Part of a small language model's weights.
Architecture: rotary positions, untied embeddings.
Training: a variant of Adam for these matrices, 332M tokens, 10123 steps.
Each number is 128 + 32 x the weight over the matrix's rms, rounded and kept within 0 to 255. Layers, rows and columns count from 0. Numbers have three digits each.

# layer 9 MLP up, 576x224, rms 0.0436, rows 137-218, columns 112-167
113116044084131136138104116149119064145150103083106177130142166131142102157125152117126088145103077144104103107118149120144090083133137156105120105114083176102099172116
099170132106185132147120109087146107059115136170089189101041160122097142084130077142071136086127142146143096139135202171131114139089108137082146104127187178173063131107
113126156085109152108196088119105193076173159084108162157160122105058092125150165118132151177147101058112117103103158137117120173072144088114129154090079060108103115118
178180146087125102150110168166195097161121127140156143101173078112134122150124105124154077125128079166134116201133129191144130121159081123139126085126137102100174131152
121120148136152162168093145119122105042068154160074144139124119160154080109119141077109117102105164092163087137098171097157116100142180179172138159122058104122166145087
120100132127125127147160126139136129117125108053090103096171169123127122157158146038118102127156168084111087105118092134137141133176144195189103090133130122133082135139
093143135117097162142109127133091102136114175125197128128152088194128142169129151178102151064126085111133117134109207076191096133125094166121151174144113152162110155114
188168132156161082152132145112095110168089143166184105115171081112105147159150106153141160135081072089115149127122171121109121157112123105129159178080087059167142139132
138110110121137118102127123124102118133164187106152092158179168070115121120193086187134088167160109106060102093125112082131142087106102087088096150188153136133126110115
072074118137064130150112162122174121157118125179135117104127143122116133154151083176154102043093134117131113145144172198102158118124102201099122063134092107081142176156
115106159132062165167084116137046131169131133099166061202159113129125111091090152131142124133218064131130165164168181082152125131151097116194083170145131130098198075168
164186078105125115128139128109119145175129130139146092116108129019119164113103143166152105154090102092106124129119130127093125129073086105149115171146087118187123097117
108127175110161107122090159159230139112067038151156168083115154132120113113100133148131125136138161121104126161156137110149124172142164137154162163051131203156149111168
116114116186107099169111113113099156085114194129149183146095166134167100122127111103167137116108117110129140108129136135194114139143109144102142059111079106144098156172
113241080119128164170064141215134115123086136080169195063082113130146176156173099135138124145161176112113130090125108142131139174120128127120106200120156123133051152071
108094145077179113092142181183157125126096084166117169092135173074184070136192172176109179136145113140073150085120166095110136168093143143147068095174113234172152104095
119130118115121083162111109133064101145064209149152179127119125108097105176162098175206156114086117066148130102123147180058130116145184086123091099130149141134094189116
164121136081092152155094121198140171160077175090058200098157145134058124154064102144168120102057154101097180118070115110118139141134137177119105082095135122111120103136
073120151121096165150135176130160159114185117200144131175114082116157084117121108118095139142138148109146114104137142111164148077125117105086143168152122189138105102176
100144115115173180125122142225142127152101102168150161132077132135175119117111134110089172117118098141059138156142105157113118122137122119133040133073135133185125140108
136118151105064103171193118173157156154134169130132078123172123126111089071165150116082123102072143080169127114098093130127141109122094126163128102097052128171148114171
153090173109099152088159168099112138127085131126123094147091146154146171113126160149173107138091099203124139100085151134093183075102158118089138106109081100072127104166
101080116143120186122134087140165106124073161173156165126094143166098089165089111112139194139154115167222154179071141158115118148161126138092151098173095145080094083115
130130109148133137134080132126174166109098121166121101097220045164187095131130136135109109126122132164125190168129146184131146136154098145101172131095133107098147135134
086118155134135128164156111114099121163123139161157108127142161147190170103099098137085116132121130210179138142143167142122104086174141119157122149183102130140087120160
159106101143108088128111104090117105175070125158177110141127138111060090057169118114043112162143130146121151121104103142089104145113131132101080135083119163108100149186
127059163136113123112079164089101128154099096143104124158094091096058205161170085093167088119160143137109167130142080088141131098150180088147089162137083070117095124122
186136169124166112173138088120137123103157094151124152106140074148107211154145144161142102123116087183160102143204144102123137122143062105092107160127137111113138115106
117172152121097161117089168155221105160103125170160096153082135133143127156093085123099104119145118167074138126183164156210171124125131135152094093104110133124079107096
140158158150156157147091114130103139110120099102114103150120111133134116117173182192097135114180151168140064160160110100116121150131135195138122149124079182153164084143
121204094115106164081111150164108081097185095114117101141075096046095150131104111110076137156158156127054157135134154086075129154127171112146134158102158135160062162117
157089138080113073172161131116109127099173165142204126156161145135095081182160157159133082167116087077171162084111186146090127108127120156160147123164099112130115096109
148171136083110107149130117130154148111106132103102159189100112186115171099125105127163135158040129103141159101111175164065172154108082103137111140122136143108141159155
107101101178143146125139088136097199086136124169146038160175138150139115118132187158123122108114115102118111143202132174116170124177134063144130111071165161140099127144
125130156144141168120159176127096075104139105131145096139146111169143085160085173166134141166122129136115124070183101140153114121136118156133055113123088192112126175128
137131119122108168157151125212134112137075203136155148172144142110079192142118086131099114130179092102117145159158137069178082123079121146154152151127111139097154127081
114152114116120108104110169101085114176107153105107133085135134080150148150098115095090119109158137164156152151161184136142123105182102108148118125206142193150139129188
115140151115192097161102159164130110089175130121115043108090139102091097113154123138161088187105170177079151145132092122110139101128075103061174154128169126159081094163
099180109101048125102103115138143142082169103096157083114120187178123062108128139116104152030164131152107134123132193154144097059142139114129128092136141028170086156186
105116144050138108116090151063139117119093183184223131130131200111083108128117133096114127116159139157132109101148086111141071192163085165173114186120094131152138131129
129075167161071155153104077107092151121198156078083167141201160086153121140110060107123086135157140147195172168123150125137102121072126105049115117162132100113136078180
179107158122120156184137129116078144041126115111100144117104146194101132116103136152107107102107134094204118147148135157140109101134170143123181188144102062082132166179
134117141141127104142132129125156132122102114112146149136123173077137139154111115167138113132082108093193117086136141103139110092147095118094183104141059113061106164122
163160128168133119063098091159176115133153131169117110074121053134159128180142127157090149143094113155163144113162134141082106095165159112084055136095149171143117120062
170086137157156145098167237117086113182104173097163102131125125146167156106157117121123128090148126130101186121142138114090121134168142125116134125045074109170172093119
116148128154121138136103113044143178105164055149070139123136090110087161085103102141174203113150153137130225108116116137128153117113091131169141185109170105104090116125
123168081138073117123099099148116139136137108121163086119122170122176102101162095154105156169094110135162134120092085172124097117079106158149071152112181123207152137130
109139139133157091173074148213077125110109199182079092146195105150112117120096109125162106147111085118190133103127076169114132130145119118138146114138117135080156151123
137125117148097090124119130132132137059084141153137168161136124120149215131158101123096101085147114118170125179136088180097166109120101118139110111131054147098126164058
122156194054111136135081121176140145183168050109179140086138086077123110156094091157139130084180120102117152143122112190070148138118135115083109154111116124120195129141
158113155129153106076100115074094142181129161171127118155130126159130112150075118139083171085112138104161144171084189141189120113116110061117127110104114161123096117138
128186090089179168085134127139108094102075164117129136159082114158103191139170083106152139058168093092105156093093102091189129140131072081137168138129132153147069105170
078116100141181137134179105122124115090096160085111113109098161139200144154087157106161197169137110139178104160167095155141107156111095120132173124076174148115140105073
170136163140150131191131131115124065072151135155085136104156174153160142105144090142073124083132142131154121191119116164082168243144223155142106162159098118122162134114
110122144065123129116082139106141134131133124115084147096136117141157097115169046109123125077105191185145140161103189144147122097094120101157140138140039102101119126170
137195141141146122140180114116138126072204130070175165115171130099194102100182149129131122066118133124115177087155126157102135127111133092095112143142178154112125169075
203134096097158077125138090180072095147142128115148163111116147191220140085122098135106112134110088148195127122141147165121154097103118057120156142108151074102122084161
168178120063082110103105079145148123109132106137209121154150186119087157168156082159202153171183088173085140129122160097095112143090139113167174095123100115131071170125
143098188134074192122137081111102125111089135127165101092119097135107117128135104058092169118097135116121116155100147093149175139129133124115143088165130123154133116098
136069119149116109114202094116125158153190149134112109149145138078101158112112115181181207126098117140106107103090107187132178087107107085131129063119096182147202131169
148149092139154105190167129190105167132134085095152124101121152127138127141107168156157138172160137129134127111136107164048136174178115129119090117091096085141156122100
145077092120175086160117174098194105109126194121156147075169073157154118154087141081146104153097112136124122137125110135096117164112111075105159081140104153109130121055
116098134184160228107140153108108141129123210083084155154090164061138199139130113159091073103116092130120134134137111173149163166161116120128147132104128093132084109117
086103075136087149127127129155079064124140097084160122105111124174106127193154099130083144112134107102182116091153163116126111096167121116095109153096092089091112134148
162138076085127159137110081133095179131141155105126169132105080130125117116086195145116144154158116078060107113124103091089117083114105112081095129161134131061119139159
201099135112147192146068148084115151065134189152175167057123083133101101102153156060079120150134121112136153123097158170102084138153174137148083131117092126095119103103
153106122160148122125151143128137134099095113130130163133090139134102084164119069080106105072162227088149197184195131123098121181125125114125167091158141088108128107137
127122075191118143091079160097130122117100125187138093103108139139121177151061150151136163112157057107104087124179119121125127146160102165141134073174141179143080135157
121170204154096076112032084119133147177157131114073163196087109114131118141148126126140088169209144111122190087152093152062156146091087152105132137111094127073081128131
134110091144154099126154127160149134099185157169132191151138128133105113130148124124102138168117144124096142141069136157112039074129099134209147115121182106146136155050
153125127150132125091125170139116090154123189102092111145113117100074161148151114092158112067105120110190141124093103111131140119107101135073122135148176125180174143144
156140153116112153149118127149168172130159070110115141122056150180148114142041098109135132109114206100140107126116137112109138145174154175170168135142130119104144123121
163135061138121142092123162137123142158127061167172154101184129092163149116121072140111070119125166152149133150116182132163071167132160163163164133201101101174131075070
120106152133119104065097116132096152102154135137148148177181118093194127124087169142181115137141122087166159148166188180091128191109155138132081127096162175124140114145
139073116159126135079200099112135104164124192144147092125099143098149099134147139110103116118164190124122119119128150142118087107155139134084137132111142096131224148084
135124162159088188092165107131135145111094131144149179130128152169185129103097104083110093148157136144104144095125157140138135121119125136128199129169102151151053138143
176144121098129155123125211135150123154150166156097134081093085149034160134122059138142143158125145117105198137138153132029111133136110145102136122113100097141137151083
119142098145075118140082108088121164101130105133159113151125113112096197142152109145123078126140101122110068106151132128074160150085084157156108099052125106150118098054
073103145097154075117131094126119101113094042111122152117110138111202131110117143212164103132166144094113130129192136127184155098090125097101132124131154163130161097126
164120169137113099125052081162111111155147094167141147142109128105075108155111104076082168063083097149155105097136109159084143123085130180117080131143178108142117178149
094131105123175094111210168109160135095153139144130085120232176067126140151119167117144135098162131078198117156094144085130103084140157052090137095123100109121101174130
105159155133070079097066164099132110162154124175113130129164158150111139116172175108132155144156114129131068104157110097199152169102110116141118179179143104122109144133
# layer 9 MLP down (transposed), 576x224, rms 0.0426, rows 137-217, columns 112-167
132208178115101124093140119116152127161189190192139128118130117138116150142168106135128185102102087103109156105151179153118182101124132116161132074152147080187123113118
126130152108154161110134138166161133146150140101126116148108124138152149135148175086093215132163121127130172118097080145099155090151182123092131137080128135158085145134
129153095136100121128128133084104200092107073084105155138156081162103160134092183123095115051109119192154206091153155170159114084094168136116149147154103138098184124132
139127158145092103118137156174144071135131154111106145069098151124114169127120110150141119127109096121125127174160128143112168159154121132174117101135127130202141125125
109117192149122156142157147080032138086135148098097214131145156118201082131093135147126117130092117119124108084112076137075087173065098127124136211138110117161138105111
149081166071095117119117106130170127128096127147173194164182126187131182139134150149141175131122188168106132109132142185133180167120137175167134120122141132116119089125
156145087155193144129114196099114176105120110113131215116112185112094115129073163104125141075126111142060126185136135145131125114129087070120183133109116092107124108152
083124139165140157149137163107105163157156145142130151124184093172113117168179113088124089110155164142128171165109119131153114169133089098171144154149128162104121128166
125053133131107155098127170167086124136157140146138212112100125087169139120087106100122143085118126078142121139107126094104148170112112119083128158159124147196125071173
150149134133075069114142109093148134066152082125135121131153163161131114157158089148063152115154091109077182218154122072117148156173156179140106147117139147175162154121
104158090109075107113122149183085062129092121108120129164165096065167136161087120157155129095187080161091159181103098146117124155129137089166151144172116117100091112152
154115047156096104129091071150123136144161153160112119220123112148153144132117160106124156154145174095157136152166134118135064156163105104086119084144108137104083120136
129155162142112108154071191115155170135157086173151166147135126074096154124150164127175106121163167154209133105096097151093098080148089136092187152086146173121189138155
098109180087134156125088148124162117166132143115148092115114118078116111184101092158104123081167160112065073127089145110167174119111127109137081146154145088147183091136
115206134136165162125132125160182104138115092163122143137148129090205113199147129154144143163148084170105093179103089153181171108093150179117117166173166124193105159117
056068122120168145160121141053088102080145121127146115122141135144141136121184143131113176092072103067107098154123159099118099122133122116127037088164120127165118153110
170119082116096115161114127133147140147106096116072079113100162170101123125088112082117175110113152131075116103129139103103131149055149087097116162148166068068143087146
070103119056152158131115159125095174105103135085155198111095126093144138115105088122151150123157097149152179173169114148103135138075214090157083123154114088149134166193
085114160126145074061133108175142132119130172127118120112121146136132083192167128124066171102130100166143160100098122111114173159127110124137155165110163108124114095071
068087140101146206158114112125107095119141165114135159184138139179127135145120150124112099081077098106133145048176185106103119118122154096164172106176062133075082095126
141063098115096131074174160073184110124114092166125108163108173137085193135143148145115121148130121120093106132130142106102137086141133079141150097099122156143150140117
112076132156136152122108157161095177135131117144197110153114124136164104155099153152090148092079088174134146072097120105078166147136104088135134147146131174175143137144
105135170162201142185082112070128140117137174137166116164139135120164180121125167089150147135099092093106144149202173136097151060138143127123166135129137204049138139153
104145135136103115102147134113126149112119135086059071069126138133145137140166114075113130157213176155125127188105166170104138132211113125153071167172150166094096123121
150146146139206102071116135078135165101081139045118158118086120133126164192143082095136084153148163130116082118045111116097118121150137080109096095104145165122185158100
158134111139138106180146147083118146107162170125110091181132106095138082097112118096119119129169136123097123160151171117151089106126120141122147130187138142120102107122
135048152183136128119126093140165107107144144142148123169087089112137106159129094119157142131113159123138071078112174064102140190108123119114144127194100116189189116122
148135123149156176179048129092136109117111146141128111103135104144124132145131148136135132083158154106143159078212097141115107077199099094152085134137118136081146187134
088116166163102110080204157155141152163121131168153122058076157147118149149111121099099128129143134210113107166115112122130177165124136143069095131066106117185097188109
104134125117151144113079151158112125141170155111083087119100055128108195126132124103131146123090128158126129081144113105165133173135125055154103139107147078064106171096
117153177153110065147111190110165101105130076145113097188110104143112159085135079240151147133135118163130103052160132141124110124158119097112102155082134128169129126059
088108189160137131171153118154075135180203148120172160132177144185119120126196152145071119123146150122071152119049072169072145150157115183134103150189079091186197125112
135123098139056099086178101156090117116138138157141115125128128074125154132062117171059116136077172138089131087144126088087176147141152184131151210098101106080130098161
094106161128118089122130158150104135172136137111119136116088129121091089183132075172150071137088159161116054153107113118165169041115103106053078120164072097166157105144
073091136147133115110132126138159145147114097089126134137071140160154142125087070146177146177121176104128107177126157119100116152162136114136144124109145143178109127120
145198123161139098121152158121162142141116225098138121132106149078102121094146112106123163088106100127150142168157130182080009160151122118065122097113121188086099073148
112065156122062091163136113128124172113159148185084081128105179129092161150146095121125161152095164062109129124135134080130114163151097138168178086066101096176130144105
156132128117111122108126128077102061127087166153136085088148102092173136152152128088152111129131151129094125115168151110127127133120157086125087093077179130127094148139
094154198101114062124115120057085112154102100110146155159144132152056103091160139116149114051124085112140128185124115156129111135136152097045125089141087094118122087163
164125118147083106111084113086167120107127119082162122126131136112093147112150131115144150118094137131149147151064132129148120115163155117124136119114114140197148106139
126063122138097149121141143117115071121114123179093050113084142189087155149128096134122117149122135137092072078085122120155127107108148083126182167125154105147164086109
161166192118123114119151098161154092132134147144107083084127118076169082172134176107114151115159107141063056161158098096110147159136144114118130116128173072149081151115
128159083111123146130179155135157156170154157141126116137088130140097099126172136078099132129123100111123073178076117145125139120127119092121101183105145185138091114148
139125125130167087132173142132114160104152137156157181151146125205149142114166095138165115143138152175121140087086134137076214140068140079131224113060129185066141141155
132115140131137132152107121076104181147173116151111162119131105094096137124109119101171158087139110153131174097102103104108133153122165139080185137057073146149078177132
109133119126115124114121150134178146081166151032138110098100163136153105086119146122200164149104164130193056098097088117101097152136084139114099072184114107087112100150
159136065129190146115158150131176145194176183127111087112116206095123114136117169076127184140139142078119166103202161080097107156067130062082119129141129116122126093141
105117204136111103182174126121126085103124127120172146101150161089088134123161153082134158120165105141149078157127107182126162127082089115116140116141113135165106170114
131112091079121144119092141157150140122161134140115114146097124172079101151149101100141130144186085119144144103200116119141104121128094096121120101111126111177188122108
107196121083136102141191082158160096131141099169058107107206153132125119163134123133098114130149151109162123081153076112080173089111181148115140100099113174146149047134
158183093131126102175097069168155139133143150084142111092152138120126134167092088083132114172111131157135089133156123166082119104126157165150148122157132133121130169156
128122164103141178141088141116128188204088080121130131097145111119208201146093128131110150032150076138121114140121111140114082197129084082069117151142153063129121183105
103102145120124150144102110175204126168153162153142145151130098166115128130155064127098125081091145137132080124150142180131125143136083144141086178128100090112146090135
103061175119164115107174133115143123098120136140121160118139137137107170117089151083128083109109147110097121102114136131112104128176076108099079130103162099150127147143
080155114109085135139054169139100091118085131133115181140137134149157153173177134155159129133108134178090109177137131099178132154121139120129095169204102155155126141175
131097212173125163123126186121105089185104061168134067129136131141067112057182140136111144134127082119100120120149095185172168118151159083102064082067095096088093147111
098156121089088152112143120166152163120161128142147181123180058104072143051138107133088109127087167107095100084145071157115209109156175141111151113074168079093103116139
127120093129144098104130110150134149175117120131109099113068106145132107157171155160085127156131099139064101149123135063121122102081111078105151155120094142066092127134
197099190129110127166183138146099117091108133132128123123136118153157118077075133136161152119150116105174147129146098089140116192150116129091154098123148128126172086129
143077052126091147172123128140126126090112130137163179099135130196162144137160134162130101097140107132086156150075135132166174096133142128174151164143127113180101117114
110135150146117155164140134145158125131159133143124140095099132181130118121121097104113150095111121101115131150115069064176108106139158114046132133150174132132158119116
068169114094106075174140115095118145124178126084112122098103100124159123126150191147126137114099107146150175197108126148126095146148091106117127129113162160114111098168
086113095151161100166128117144145120102073100173104115148183143128118161106176156128109139186112103136125086132082116094130171108160166154161132122153154117158086136157
088098172089173106141122135147188180114104142129100121074115155098149152153140086149076080119181140137101124123116124100107134131092154170126073129152149116133124090159
081169118170186070186094098152122112107133149139137147113146111069113092094126084129153088126061169112152177128136096176105134148138129198140178097082078099128156044128
146132118116204115145200203129190114117144118142078117131142106149124116102146169079099190124109113110156102075149180023179139141078131073109182160147059133156174110105
115145137187137090145091091120133149130117110144225134168097144122153161046105154165106085122150112116124071089090117157125172111104080108140095192194111146130070134130
115077165166161127133136171165140150128118168119134139056145141114160100137158060110105113172115113161090176117133173104098160122117119113133117130136132130173208115077
157171100121078116171081056133079166151120106138096106104122142160136159221098130082092171192133094137069177140098092106084115100105195174142106110125091043116112172105
105127142134127111062195126107105149082189142162117063091120104152172135092130078111117141172135143101152138113164130120141140085127118075157123119162126110070129100099
100182166140108118181129166126193093119136182091141091144155061147077149133135189163176132115090051154177131137082201101116142154111091160141156144114113159134119142144
127090131209145112151151117132178105137154129097107165106111106150132133072135126075115173135165144168170084157117084114151107143058125113180182109105105153098155152144
147108168141175140069151158089132159109104167127059151120198105150143146174126089125094113110138160097133141081138098151073153151136118125169149148117133107084173177123
157109130158063137176158134114128121198113110105144152098169205115104171152118130113138118118028095124089111116095113141120146103174134100069110083099133117151164146091
085133163091146081136151050129166110145118174075095107080166142143139110083025127098108159105152136152168150187110091103117128181164172128056118144085175137100093100127
127183111166116134093126149158144139155130141158157106106102143121108153184128165100174149125160202154101102178184055087097136179169134171123039148105094143141144126166
183176167152149150179133146138094169140150054170095145065132098115164131168118156115128146098108100128125139128190077095133098173147074182160085143167137105163138065134
117179127069126119152154129148164156137148082118214208141160147129151109125116155099138140126104144084162088104109115095107124070126132110118141168124130126114116135105
100137119144128110132125127148116106195110202195130071115096120097135137042131043102126125148129107153190084139179182128126166155123088171141110105092195141138106083151
147097135151120110078140085069154149156100129145115181182108101127147160048132166110096123152150109119100098096122140137168171117131087097120147157120161157174141133138
177120070118054118131087128136101126172124141097160103164092099142132163177116154145103072137151121090082094097124103126166114147180093108189132089149152157132144145134
# layer 9 MLP gate, 576x224, rms 0.0432, rows 138-218, columns 112-167
181061088128214104150126152138122170078124161108152143151106065114151137088089110110142127077177085186170103121145117137158185085162183128107078143066139212120134112184
142174099162162121134146137110182172133158117081146141138081117160104086122138113152083120116177118094166121095149118090052118086071161144177099150120155083121149072150
125075115109114132170143116134133112130160138088124140114179132136109129084100097124147069160060126133174157078150112112161133127115142147157136170064162070162152176170
146151147153111102140171137121138119141090112110103098132144122126109156147195136159084128091177122090162149125142120127178174095122120167169145115148145107161131102147
096150088099125117148155097124058127119144118170135122125123201144161094149088209105109139181176073139062163159169142126084117200184074101152077136145158131115081108184
164159126069168087151121118094108098137105074173141089175104149110152160139119097137095150135158196132166189179140150093104133084123133131181110145109129140115128103144
149103106073140105153169154089099171147156162167120156162108132140121096115195132135146091086139055088126165130109128115146190149112159121113189070120117088062114131184
084146134105125114147173135141125129105068126108154129127102179077140117144148108129096157147127131117119179075113149141137188195065120118070082137154100127150139130122
139113091161128141133123171158168104095197155129171150088126095091148164175141162132203062148123039154113140093110052109162130130061167146120106060079130135162122139084
140120117172102164140138131155113167138137125150139137143126088116123133061095099133117118107149172088168151138177121049140191110181075167188163113144120126038115070125
142109139122107131172108147109153141110100107086125139138147081098127125106098106144110082108108223148140116122172085139129102156146145137152104144104131167180178134151
121057115104119153118190110123201130137165100096136065121175130168155076170111151118130069127078122116127154123174151163107170178136108130139087076145166177113169133147
135104092129107176112164095115049163084119149159076161151124134123144158093140123155078138178110120141131160163091159137079120179076128096160124095090099140120117086119
106123112131191109097134144127165152178114139151127159178169118131148157139106088132125101108067150191101192106094100169182147092167118080112093122058117062150180111067
146080174120082143108154171107094122173124086145157118058086107116127122140104137161160137178124088099122116064076175123164135155113140170098132166131161070068107103126
152071141147105114101113087092169109179132127092110069193190152165090095058162102172125123068124135103176137112119097081198147092112180084070048117138124130126195129121
163080186097107157171191136086136147113172141128075103184106128098110098085088105129105111151131146079139055074159125158115128093124185155103102148142117131082150154163
195104118087118133167108166102122122118143130119126106156101123097127130149120162110146165117131079094100169048112118148143132116120063167139127059139100129116156106120
142161053055132142099116122091125076105123115114129100121115111118116122204114158135117126155127095139126145085151129089128137078045040094178151167132128119136114098114
128126100093105135170116093123102150099082151128133059092132106127136208117128126111132105120145125179086157121143138048120166125118132127112148112148126127096097186140
136060148071089127102169131088122147100177120164099142125138134078175152139097070117117113109079134127094136160153125196117140167164072175101071065141150151106121137093
156115114149141127142110095097147146105175076073083114120115120168073136138157142072155083175108137139065110050094118158155160093116082155135146136091056108101152137100
138140184117133134106133152070158140093146097075165099091141105144096155169103137115116104137098128071134155196084145096150157153112110116162137073126093124124111166128
108139158162171184106115154189175181078158108145109109174149194129179157175102216136148130133140086082168145074180121124168134149138142127201127117150182174121079158163
178188103162062144181098105118108091089144102192077084143155084101133079106085117088107108137168144101133100101200107123190171049132146122120143134195158136136087142159
099115139067148060152086094140166102112161115128152096169088166071072113123132114103127151151053086101078136123153144108129171114056124150130112118134140149183119124168
134132028059168120127137146082102146131125182128159106088100134136106177139156149094099102167113128135178142107145130118230136121196135129161108115150089144133166138133
089123089147135151189127163158172069085162113156122025185158095078103138092049118168128146105138118136176100170186082120130169139145136159120078152121101089100106122110
075108116112094154148140141111083152155079107143138133143164160129125125136148056103120114155163132095139163154092142137079124101117153095119132075123081103097157098096
164110136081126117193150152151132153143112134138168112111129095082052144171181142209190111133126101122082106123110099115122188160096090133139057141060146072065105108116
170147072134086163073180138177106192123104168151125093149136096070159146109058124129126159153099117113168155094135158148165143154130111073136123136154143068121112126170
175132115108123117175152146149123127141148198195107114124103093109177182099157080112143098090079127126122129130164128111071092110159123141095114130162120129097090132152
192106156113175131175151130117137134111109077151100083127141127129074101140149163119102115100075129101136140076103179132100115082081200144115149137188071098184156111143
073130157128102132101144107035131120114080093112133107117093140121156184090161157137099094105162218173158068134074125128112179201116140193127105077123135126119077183168
162124120137089149165127126134121153141152065115067148100164117103193158112153129135130119119142131140111110068051160094124126173140084123188136099117081096148119128118
115107139152118080115173136144121169112123182097062077138097147166089096177123119164116142133143135040110112104117123124116106101067084110118133106103165136130075099122
141123128138101179168098114074179166089142134173139147127171086167112148101159129088130084144097127172179122133132093093079129095116137142134120140099118120057092169047
129125110095125194154093124067156123114132127218135057182151104169109077109113142105151054125114101146183082135084128113164164122179065083117110156146115231060105121148
134148088174133114160133119115175144128117160138107093092138182095133098157125117143113072169155096071137138061124097092112182126120154121093120123170118144148086170096
179208116118117126146156163139096087140116133141191144184167145163151164145164098092124088139165056110127111116152125083167136108139117104095123090111074161126125123083
121129147171148157126146139104146137090112113118143154173175130134058087125137126115151119148149124143093172189134179182115185109089117119164075099123078150059036150125
111161097135149125110121143049185116105146089154174130167151169153105123130137101147136129156159113108095105059120171077094162147128144084163166147157135143143123127135
160092186083158124135173124122105060093106081148124131163106156148197202109104109099091071130136123129070144137152135156163157151117128158113143156119181145161061159126
167187123094103099116176132166117176149191132161139188177128090072122135105156131151119079138119091152140068082152170126101132111151082120105101137178133162090070140158
127183206111102094154174153145124080150102101122060115129134111155166073161074154176117124174109126085145087138110090103118115179180095153097106160130144165125124124060
186119087138122181121189200126134178149164122173139128143140148112086179106148136161137156109147100129088158134124112072145129129118092108157134089172094217096122105172
140155097145116125143114149130142145153104135130104094116093129124122124170160082148137087130151153042118121098123136095139127150048138152139178136105145082101180121158
132152079117136125199174142136138120134072155143099129127141142151115129106100151151109140042167148075065098130145136182128178140116167167127155129109130162098091168133
129155066106145120085130136131134167146140104140154104135117125081129134081087124117101105117160133155143132069186115041163160127133133086138141170131143128119135109109
135091121123157153149146100135134174093113126107081104093193167074141133172133111124140128136088134092170164082110151087106136163138148149137090115142173073115137154147
161095115054189145167170189157109124140168126213070038125147103121098154102108166122121110108170099096182080038140127134099140145160155141133105142040149186103095135145
104155156109154122043139165133092166100166119119142098148115111105165135149144133144140132124140102140138126174099161131169128139198163087176076238130130167201154087119
166177119136157089159096147062128090117155131122140131130175136109140136147172149173123125089137138151102107119115116169083122162084171065151117077130100138078123176140
112125090120117140152130228121099156086134097123069195159171118105106144078165113164123102108108130182098129090147175146088141112147118090166095117137095101179077118087
185163088073095127051152159100101052048077131153126058135169148156162113157129174134135173074144121133107111110101127132078165172148069125158123115100106135158114151140
146096125075096153169126177128143089142197128183096089125115086166163106186137072116142127069068097078114135112179095103158115190138139119169129137145161152141120091182
149152123058141157108152106097113060130111114158113137137163077169169145118105150092143025134116106122110093114156130132123165130143098082113114079129147159101100129161
132075088153130153100176126128106077149082099121114104172103172110139145121091110105162103172123141111128084132037147122079131149133147125105116118153104102112044143087
183143070092126150095057168136126053115101151084128109128095141136137150104115125135080087095129129131175154107120133103147142058183171119167098113125116159096076156124
185124069100136145122123117074088142064137138100138124099139112138106152052115082171158113134126157098129110149123113144141149153100153105098084087165133112106100136200
168116140074183163145046067090084103135133128196198071128155160093107112145091116172158138127082113137092148127125094133100135176169136137083114145068139184095105124179
117172120108122109201128131147101062100077206137161131073133106100166053168121195125122122139143190134152152100133161181122142123098124159155131079089104147103136130203
126094107141155155093191154119146136108124118129174093177141123124105096065131134145100151148100073119139093126118129133141166144123139136088086134097080130151136101115
144131136060089118091093153093160155123178130125089109134159144080109137145114054081168174087100053132142108132133153125130148086170145078100139124158147138122096137155
141136138144121165081124112045094176115160124097126096106156072099115134064159087123134119079123119106130151123075131146121144117119114103151050169123142114123137111191
128150150147165126202148123111101101092145101195144146124082204081106101140103122145067127111105203094122134033166137111115171158157173144124096131160163086170112152101
161138097116189178128184207150132124143152115181161098077147129158146070122128171154181144118154132130151132094115163115125150114076162037168165161126103147084070129153
147148053204212198127119142154142083152189124095135191127093094130139183150164134127188157098104124147120121113097066150130134117113157118135077185146071132167197082148
151106114084155126114085120134136181120094093087093113088094151121141113149120130145070100089078103125164103122174101125158186147137135117101157141094067129138163155129
107141110133148108095170179088119168133170168159198111108141095104144148137093089129158087134106174100128211111112112176152135139117071092088144155158159197149112115102
167126136122066125135097153063142165115105037118191150094093128064119164104162116123084125147129107126102109108126115073119123115108142100159072096121125146121117081161
091147137115092120166133097132154137137142073172118077133206079165177126092163113108106066142136170144110078122154130093096161158136110126163132138084208147128073074080
156139111142124195136182130136157122083096103158162106209103116133168147096144139167141164086118107094125095198134135117105098132128180188141109094144143139124124081126
171122135153141151160094211136146115074145110167139105128105134138124152120154076145060126132126189087122110180210179074127169065160123137127125136177091126113069170115
146168061117154110110129163096125118184076164182163134088187136152066115158146110127092115155157130109164151157153128123143168179102134115121132143153135161082195120107
117203161086134123113143111089124148185095125109133131125109107081111139146158100103105063128158073105175079165114188151110167123087146044097153167158127132113194130137
106160122066142143124132115143104051114180065124098101142139141098122071166097139122105117180161150130193100153162090098122225113067117137127163084171144145138119104120
097144137114123130140131108140145188143155096181120142178111124091109187210125125114135151155170089068159080121142126154193144103102083164121144138047137155091119043058
137180139127125121125148189076091144118112046090145076056130118107127115144157087149152183184140125135073131115128145079157151120089131111100099160119122075130119168125
150124110142071164164129203157113088059130196149156116135109106130161109171088166202141135118085113127130115127117095149181118145180144124089069135105057147099120138128
094109115077176090142176120128113163100133084071127087153121134135135130120092138135122098190120080049133146109091154162201169147124117124093092106113155126099000137106